From a checkpoint of a small transformer trained on Wikipedia: vocabulary 2048.
Each number is 50 + 12 x the weight over its row's rms, rounded and kept within 0 to 99. Layers, rows and columns count from 0. The size before them is the row's rms in percent of the matrix's.

# layer 3 MLP gate, 128x64, rms 0.0886, rows 74-90, columns 0-63
095:44 63 61 47 41 39 45 44 47 52 45 40 45 67 39 60 45 31 53 65 66 51 40 35 65 47 33 58 60 43 45 73 59 43 49 43 48 65 52 59 57 46 44 54 53 82 72 65 52 66 57 53 52 53 64 54 83 67 60 62 21 42 43 55
094:67 67 63 63 43 48 59 47 73 61 67 47 35 73 49 57 52 38 59 74 50 61 55 54 53 47 44 45 45 41 37 61 52 53 35 35 67 58 35 46 40 44 61 34 47 58 54 57 42 63 69 56 69 57 59 89 55 42 56 57 54 60 51 33
084:52 69 61 56 51 52 68 44 48 65 53 25 57 45 62 56 40 68 64 45 47 75 57 53 47 32 53 53 45 39 50 62 59 50 58 37 55 48 54 28 52 70 58 65 57 62 47 53 53 40 34 52 41 64 62 19 73 45 55 63 31 33 37 35
095:70 76 63 63 42 60 44 45 56 50 55 58 40 63 36 69 49 53 42 55 53 42 46 45 60 31 53 61 52 62 49 71 50 48 39 46 65 61 56 81 64 53 43 53 32 28 56 59 57 53 39 38 45 54 62 70 61 33 56 62 33 23 43 58
090:49 56 76 62 53 40 50 57 50 61 53 46 44 55 51 58 54 26 43 53 32 42 30 46 62 44 57 56 41 48 36 71 61 62 57 35 43 55 35 53 50 60 63 53 66 25 83 47 63 53 35 30 35 57 57 47 75 58 60 40 38 53 42 35
129:85 58 50 78 62 23 58 46 64 48 63 52 73 42 61 47 45 65 51 45 60 42 56 50 47 58 65 56 72 49 52 28 39 50 73 50 39 46 53 57 47 29 39 66 54 45 28 68 55 61 53 57 42 34 48 52 60 49 59 42 55 45 48 50
103:51 46 64 54 30 40 53 54 39 66 62 65 61 56 27 33 63 55 59 45 59 36 29 40 42 36 37 55 54 53 37 36 37 22 50 40 48 47 62 58 51 52 50 59 74 36 45 52 63 47 42 56 44 44 52 66 63 51 41 41 30 33 21 36
089:48 65 69 42 58 83 33 42 51 36 45 43 54 48 69 13 65 40 51 45 55 62 32 41 52 60 61 28 46 42 63 55 52 55 42 45 56 42 51 65 48 45 49 45 25 42 63 62 63 32 36 62 56 50 55 53 52 51 37 48 61 31 63 51
101:34 47 65 39 75 55 76 39 56 44 47 64 44 54 50 38 45 47 36 66 42 54 27 64 32 55 50 50 47 38 46 51 56 59 64 48 43 32 34 64 33 58 55 55 61 48 38 40 45 64 48 33 53 31 32 34 29 63 61 47 51 42 69 33
108:57 61 59 41 60 47 43 49 28 60 46 51 72 59 35 57 61 40 65 56 45 57 81 50 66 41 53 59 57 78 58 50 64 51 25 61 65 68 42 59 39 33 57 47 41 53 53 65 35 57 58 40 45 66 53 42 60 68 45 35 68 54 44 63
100:56 42 73 63 54 47 51 51 48 39 64 33 70 38 47 72 45 49 59 57 58 58 56 59 69 62 54 39 62 33 60 51 57 30 46 51 60 69 68 37 46 51 35 54 30 29 67 65 41 49 63 71 44 48 60 48 78 56 31 45 43 47 48 49
104:61 55 42 58 42 16 52 45 57 59 56 51 52 44 40 50 52 45 42 39 35 61 48 35 44 32 68 54 63 54 64 48 34 51 54 43 67 59 28 49 76 42 53 52 44 51 41 41 43 45 33 86 36 56 74 63 64 46 46 39 54 43 60 35
107:40 39 57 30 60 81 60 37 43 72 27 59 63 60 37 55 56 47 46 44 42 42 51 72 52 55 29 56 47 64 48 57 67 40 53 51 39 45 58 67 52 66 35 53 42 37 53 31 56 29 45 58 44 66 37 47 48 56 26 33 55 43 53 58
106:58 77 56 54 47 36 62 36 49 54 53 66 41 37 66 38 51 63 67 62 39 43 48 51 52 29 64 57 34 42 42 58 55 42 56 27 62 45 52 62 42 81 59 56 62 57 35 46 32 57 37 34 56 58 52 38 41 70 36 52 34 32 41 51
095:30 35 60 41 64 59 65 47 75 62 45 51 48 50 44 64 74 46 30 57 44 43 49 65 54 15 32 27 52 53 37 65 48 60 64 56 62 56 36 63 39 48 40 35 52 57 49 57 70 49 61 42 49 39 33 42 46 50 43 43 63 39 57 42
102:43 50 58 61 34 37 38 56 28 64 60 82 72 36 33 44 36 53 48 76 35 30 48 39 62 47 41 45 48 28 28 67 55 52 54 25 55 41 44 54 67 51 61 45 45 47 65 38 62 49 45 59 41 56 40 36 53 45 56 51 47 43 49 54
100:47 48 37 68 32 63 44 48 40 52 44 62 44 59 46 34 36 50 41 50 58 59 57 35 59 52 38 67 38 45 62 53 45 40 53 39 41 39 68 50 79 45 40 50 43 62 82 38 47 47 50 41 34 52 68 73 76 39 43 65 49 58 39 71
# layer 3 MLP up, 128x64, rms 0.0875, rows 74-90, columns 0-63
097:43 66 47 38 16 34 38 47 35 45 35 47 35 54 37 58 48 40 59 56 61 34 30 37 54 53 32 61 42 54 34 31 43 50 54 53 51 47 49 49 68 53 78 37 57 39 55 30 48 53 54 72 60 48 38 34 62 49 37 61 30 42 46 58
086:75 58 66 60 40 41 44 40 42 49 64 42 54 55 53 59 41 50 62 70 49 56 61 46 72 45 49 63 45 43 34 71 34 33 54 34 56 51 54 61 65 43 55 35 44 49 66 59 45 47 56 68 48 57 58 79 66 25 57 52 43 48 20 47
096:73 43 59 69 78 40 43 51 61 45 41 50 50 61 65 58 42 63 54 55 40 54 42 41 49 45 66 62 79 44 41 34 42 38 65 45 65 50 60 59 38 36 61 61 74 54 31 66 63 79 52 61 55 45 56 58 52 37 57 62 51 44 44 43
083:30 27 33 45 56 51 58 49 40 56 33 53 50 47 59 26 52 46 55 39 49 55 45 58 39 75 39 36 35 35 58 36 51 53 56 63 29 45 45 31 43 46 41 43 65 54 35 40 39 46 50 62 49 44 28 39 39 65 28 45 67 50 78 56
081:43 46 37 41 47 40 41 48 46 29 35 63 56 54 43 29 40 62 60 49 68 40 45 62 37 49 48 30 54 45 62 45 50 47 33 79 44 40 47 49 56 35 55 34 50 77 29 53 36 49 71 66 56 33 48 47 30 41 43 65 49 30 60 61
137:52 51 72 52 56 41 43 58 47 39 50 53 35 62 48 29 52 47 23 35 46 70 71 61 41 49 56 71 54 49 39 27 42 63 52 48 39 43 36 36 30 42 54 45 55 44 59 69 67 39 33 66 58 37 73 48 30 40 53 48 53 47 66 55
097:70 41 51 53 38 29 34 56 49 56 49 52 67 47 33 51 45 45 67 66 39 47 52 34 67 56 34 56 33 47 33 53 50 27 71 32 72 46 61 71 49 55 46 52 52 35 53 55 54 48 47 59 50 51 70 55 57 47 59 44 44 63 13 38
085:64 72 73 55 67 68 25 56 40 47 57 29 25 49 48 51 65 42 63 49 44 63 37 40 57 52 50 58 43 46 51 66 58 37 58 33 50 60 45 47 51 34 56 35 45 35 65 54 45 36 52 68 58 61 54 57 53 58 46 66 33 28 44 30
116:84 32 35 60 45 43 48 63 43 43 47 25 32 39 65 64 53 37 54 40 48 55 56 76 61 40 50 31 40 54 50 50 61 43 46 53 46 51 43 50 66 23 41 76 52 49 44 55 52 41 64 42 32 63 47 37 63 63 47 48 63 38 56 41
116:59 38 44 43 35 44 28 43 50 55 47 40 61 49 45 46 53 46 34 71 58 28 61 48 62 75 31 39 39 42 38 69 49 45 43 52 64 51 48 54 60 46 50 30 11 28 67 44 44 51 50 64 58 35 51 60 52 43 38 37 40 43 37 43
098:56 54 73 63 40 53 41 47 35 49 55 50 39 55 43 54 49 44 66 62 69 63 40 42 71 57 53 53 59 18 41 47 49 37 56 31 40 53 63 48 54 55 48 53 44 35 64 55 55 58 42 65 51 57 51 46 77 59 31 46 20 52 19 44
096:35 47 26 38 52 26 71 43 60 45 45 67 58 58 54 26 33 46 40 44 57 54 44 62 29 61 41 48 65 47 65 36 40 60 41 74 50 46 49 35 54 53 47 64 64 68 43 57 33 47 54 52 39 48 52 59 53 49 31 59 71 43 64 72
110:53 54 50 63 32 27 41 55 55 30 77 33 39 39 64 70 54 40 75 39 66 55 51 46 52 42 51 30 54 33 57 39 37 49 20 61 59 48 44 46 67 43 60 36 60 62 42 59 48 50 35 52 47 54 58 44 68 42 65 43 41 56 44 36
083:71 64 45 48 46 37 46 39 40 58 60 28 24 44 85 36 36 72 49 55 54 54 66 38 48 39 62 60 51 28 53 53 50 46 56 28 58 47 53 45 41 65 65 38 38 56 52 39 60 54 45 50 52 64 64 49 63 46 48 49 38 38 28 62
098:31 66 69 45 67 38 32 70 37 48 37 35 33 61 51 55 66 70 44 48 60 46 41 24 44 53 48 60 50 57 55 59 70 52 72 45 37 42 45 61 49 56 24 52 40 42 31 59 61 53 62 55 46 43 42 38 54 52 61 47 35 25 47 50
093:47 33 47 39 59 79 50 45 61 46 49 46 37 58 56 42 52 44 39 36 55 57 40 75 42 60 45 44 28 72 66 36 37 58 48 75 53 50 31 51 45 46 57 48 51 63 34 54 44 60 65 33 58 56 55 48 27 64 41 40 69 69 69 54
094:28 42 51 55 25 45 37 48 30 32 69 44 52 46 47 56 56 62 51 66 53 62 50 34 51 37 31 64 44 39 53 74 48 50 58 39 46 57 52 54 68 27 45 41 63 57 76 41 47 34 48 58 36 48 51 53 72 43 50 46 51 36 27 68
# layer 3 MLP down (transposed), 128x64, rms 0.0889, rows 74-90, columns 0-63
074:52 53 51 81 78 63 60 69 36 62 62 58 53 43 60 39 43 63 49 35 45 52 68 56 42 41 61 37 65 54 57 56 58 63 46 51 49 56 65 51 34 55 61 49 32 41 41 48 54 26 38 45 33 45 49 64 29 45 44 42 78 67 55 61
094:24 44 39 35 59 37 49 49 36 41 17 54 62 44 57 50 56 56 44 21 60 30 48 35 56 40 63 58 58 51 63 45 36 43 50 62 47 53 61 60 47 41 38 71 44 45 48 43 46 45 30 38 26 45 50 19 45 42 46 40 39 50 54 58
086:33 61 65 47 23 50 52 54 51 53 56 50 23 40 42 43 58 32 44 40 59 42 47 48 45 57 61 57 27 54 54 54 64 60 33 52 36 48 41 38 56 71 47 42 36 36 68 49 42 17 53 39 59 58 34 46 28 64 46 36 53 47 33 39
091:66 73 62 51 43 59 50 53 61 41 57 54 53 45 38 67 37 54 41 54 64 52 47 62 43 39 43 71 62 56 56 68 45 61 48 65 49 51 50 85 69 47 51 58 30 33 49 54 65 55 43 28 66 45 56 74 46 35 57 63 41 28 61 54
097:54 54 52 67 62 38 62 45 56 65 43 54 48 38 63 74 52 32 21 51 41 56 45 54 60 71 52 51 35 57 53 46 53 64 57 37 42 51 40 43 36 76 61 61 61 30 64 48 53 47 34 27 39 63 52 50 81 58 60 40 65 45 61 51
130:38 42 60 51 53 41 40 66 47 33 57 57 26 62 40 28 46 39 32 31 48 72 62 48 37 47 43 72 39 48 23 22 35 58 36 44 41 49 55 49 23 38 55 39 54 55 51 54 56 49 26 54 52 43 61 47 44 51 54 44 43 37 62 50
096:67 48 41 67 68 67 55 47 50 47 47 44 29 36 62 72 34 31 64 54 37 58 59 62 46 68 67 52 47 60 56 87 61 70 65 59 53 51 53 37 57 45 51 37 35 57 52 46 52 45 48 66 44 48 51 39 42 48 50 54 69 64 55 71
098:54 28 38 57 44 36 69 59 49 50 52 45 33 68 38 72 38 61 44 59 53 48 67 53 46 51 39 68 59 49 30 38 38 47 59 55 53 49 44 27 49 59 54 60 49 26 41 39 45 82 63 36 38 29 56 47 38 44 47 53 34 62 33 51
115:71 36 35 52 42 46 63 60 33 43 44 32 27 41 63 50 49 35 37 50 59 47 47 80 57 45 46 46 51 60 44 45 61 50 53 41 56 35 30 55 63 30 59 84 44 41 57 47 66 39 59 29 48 46 49 42 66 56 49 52 62 29 61 44
110:57 33 52 59 49 40 48 43 42 60 50 30 46 38 54 55 36 50 30 57 53 28 41 57 48 65 23 37 47 33 32 69 48 51 52 45 49 65 53 60 69 53 41 44 17 22 55 35 48 40 40 54 63 43 39 61 41 43 40 40 37 43 49 35
104:47 64 33 45 37 62 33 51 39 64 42 56 36 68 61 26 61 48 51 36 52 43 54 33 37 45 45 58 46 49 28 57 42 75 39 41 55 39 48 68 58 32 51 53 56 71 42 38 61 48 38 34 59 67 45 55 24 39 59 45 54 49 27 41
114:50 51 38 41 47 25 51 47 54 64 51 46 50 45 53 50 51 47 45 44 33 64 41 38 43 31 62 51 55 48 63 53 41 51 58 52 61 56 30 49 83 53 48 56 39 46 55 30 40 63 25 83 40 60 69 52 54 45 32 46 44 39 67 22
102:32 59 46 56 43 44 53 42 63 34 68 42 48 34 53 72 65 35 74 44 56 60 54 54 39 51 47 30 72 49 42 34 34 53 47 55 60 32 46 46 67 39 60 46 71 23 29 63 52 39 41 52 55 49 54 36 59 51 75 45 52 55 54 37
100:55 22 42 44 50 65 52 76 46 47 39 42 54 59 54 75 51 38 40 40 60 61 63 23 42 58 33 43 60 53 57 52 47 52 49 73 46 66 45 46 68 20 44 50 46 54 57 56 74 50 46 66 52 44 51 50 44 32 62 67 58 65 59 42
096:48 62 47 43 78 43 29 63 29 32 51 45 35 49 34 39 48 75 57 46 59 49 52 32 49 78 49 68 44 46 56 69 61 50 65 50 52 56 52 60 43 67 20 58 47 46 46 52 45 56 50 51 45 54 54 48 48 54 75 47 26 48 37 62
089:47 51 57 63 46 41 38 57 34 66 55 69 79 25 42 31 31 57 48 76 42 44 53 40 54 56 40 42 55 30 39 56 47 54 45 25 53 45 26 56 64 39 53 49 44 52 68 37 63 55 42 60 36 48 45 38 37 39 53 64 50 34 62 58
093:45 63 64 33 53 40 53 52 72 67 41 51 34 55 60 63 52 44 60 26 44 36 38 59 53 69 64 40 60 62 26 46 53 43 30 54 54 56 45 55 37 60 67 49 29 38 39 54 59 52 55 68 63 60 54 38 34 61 45 45 34 58 39 24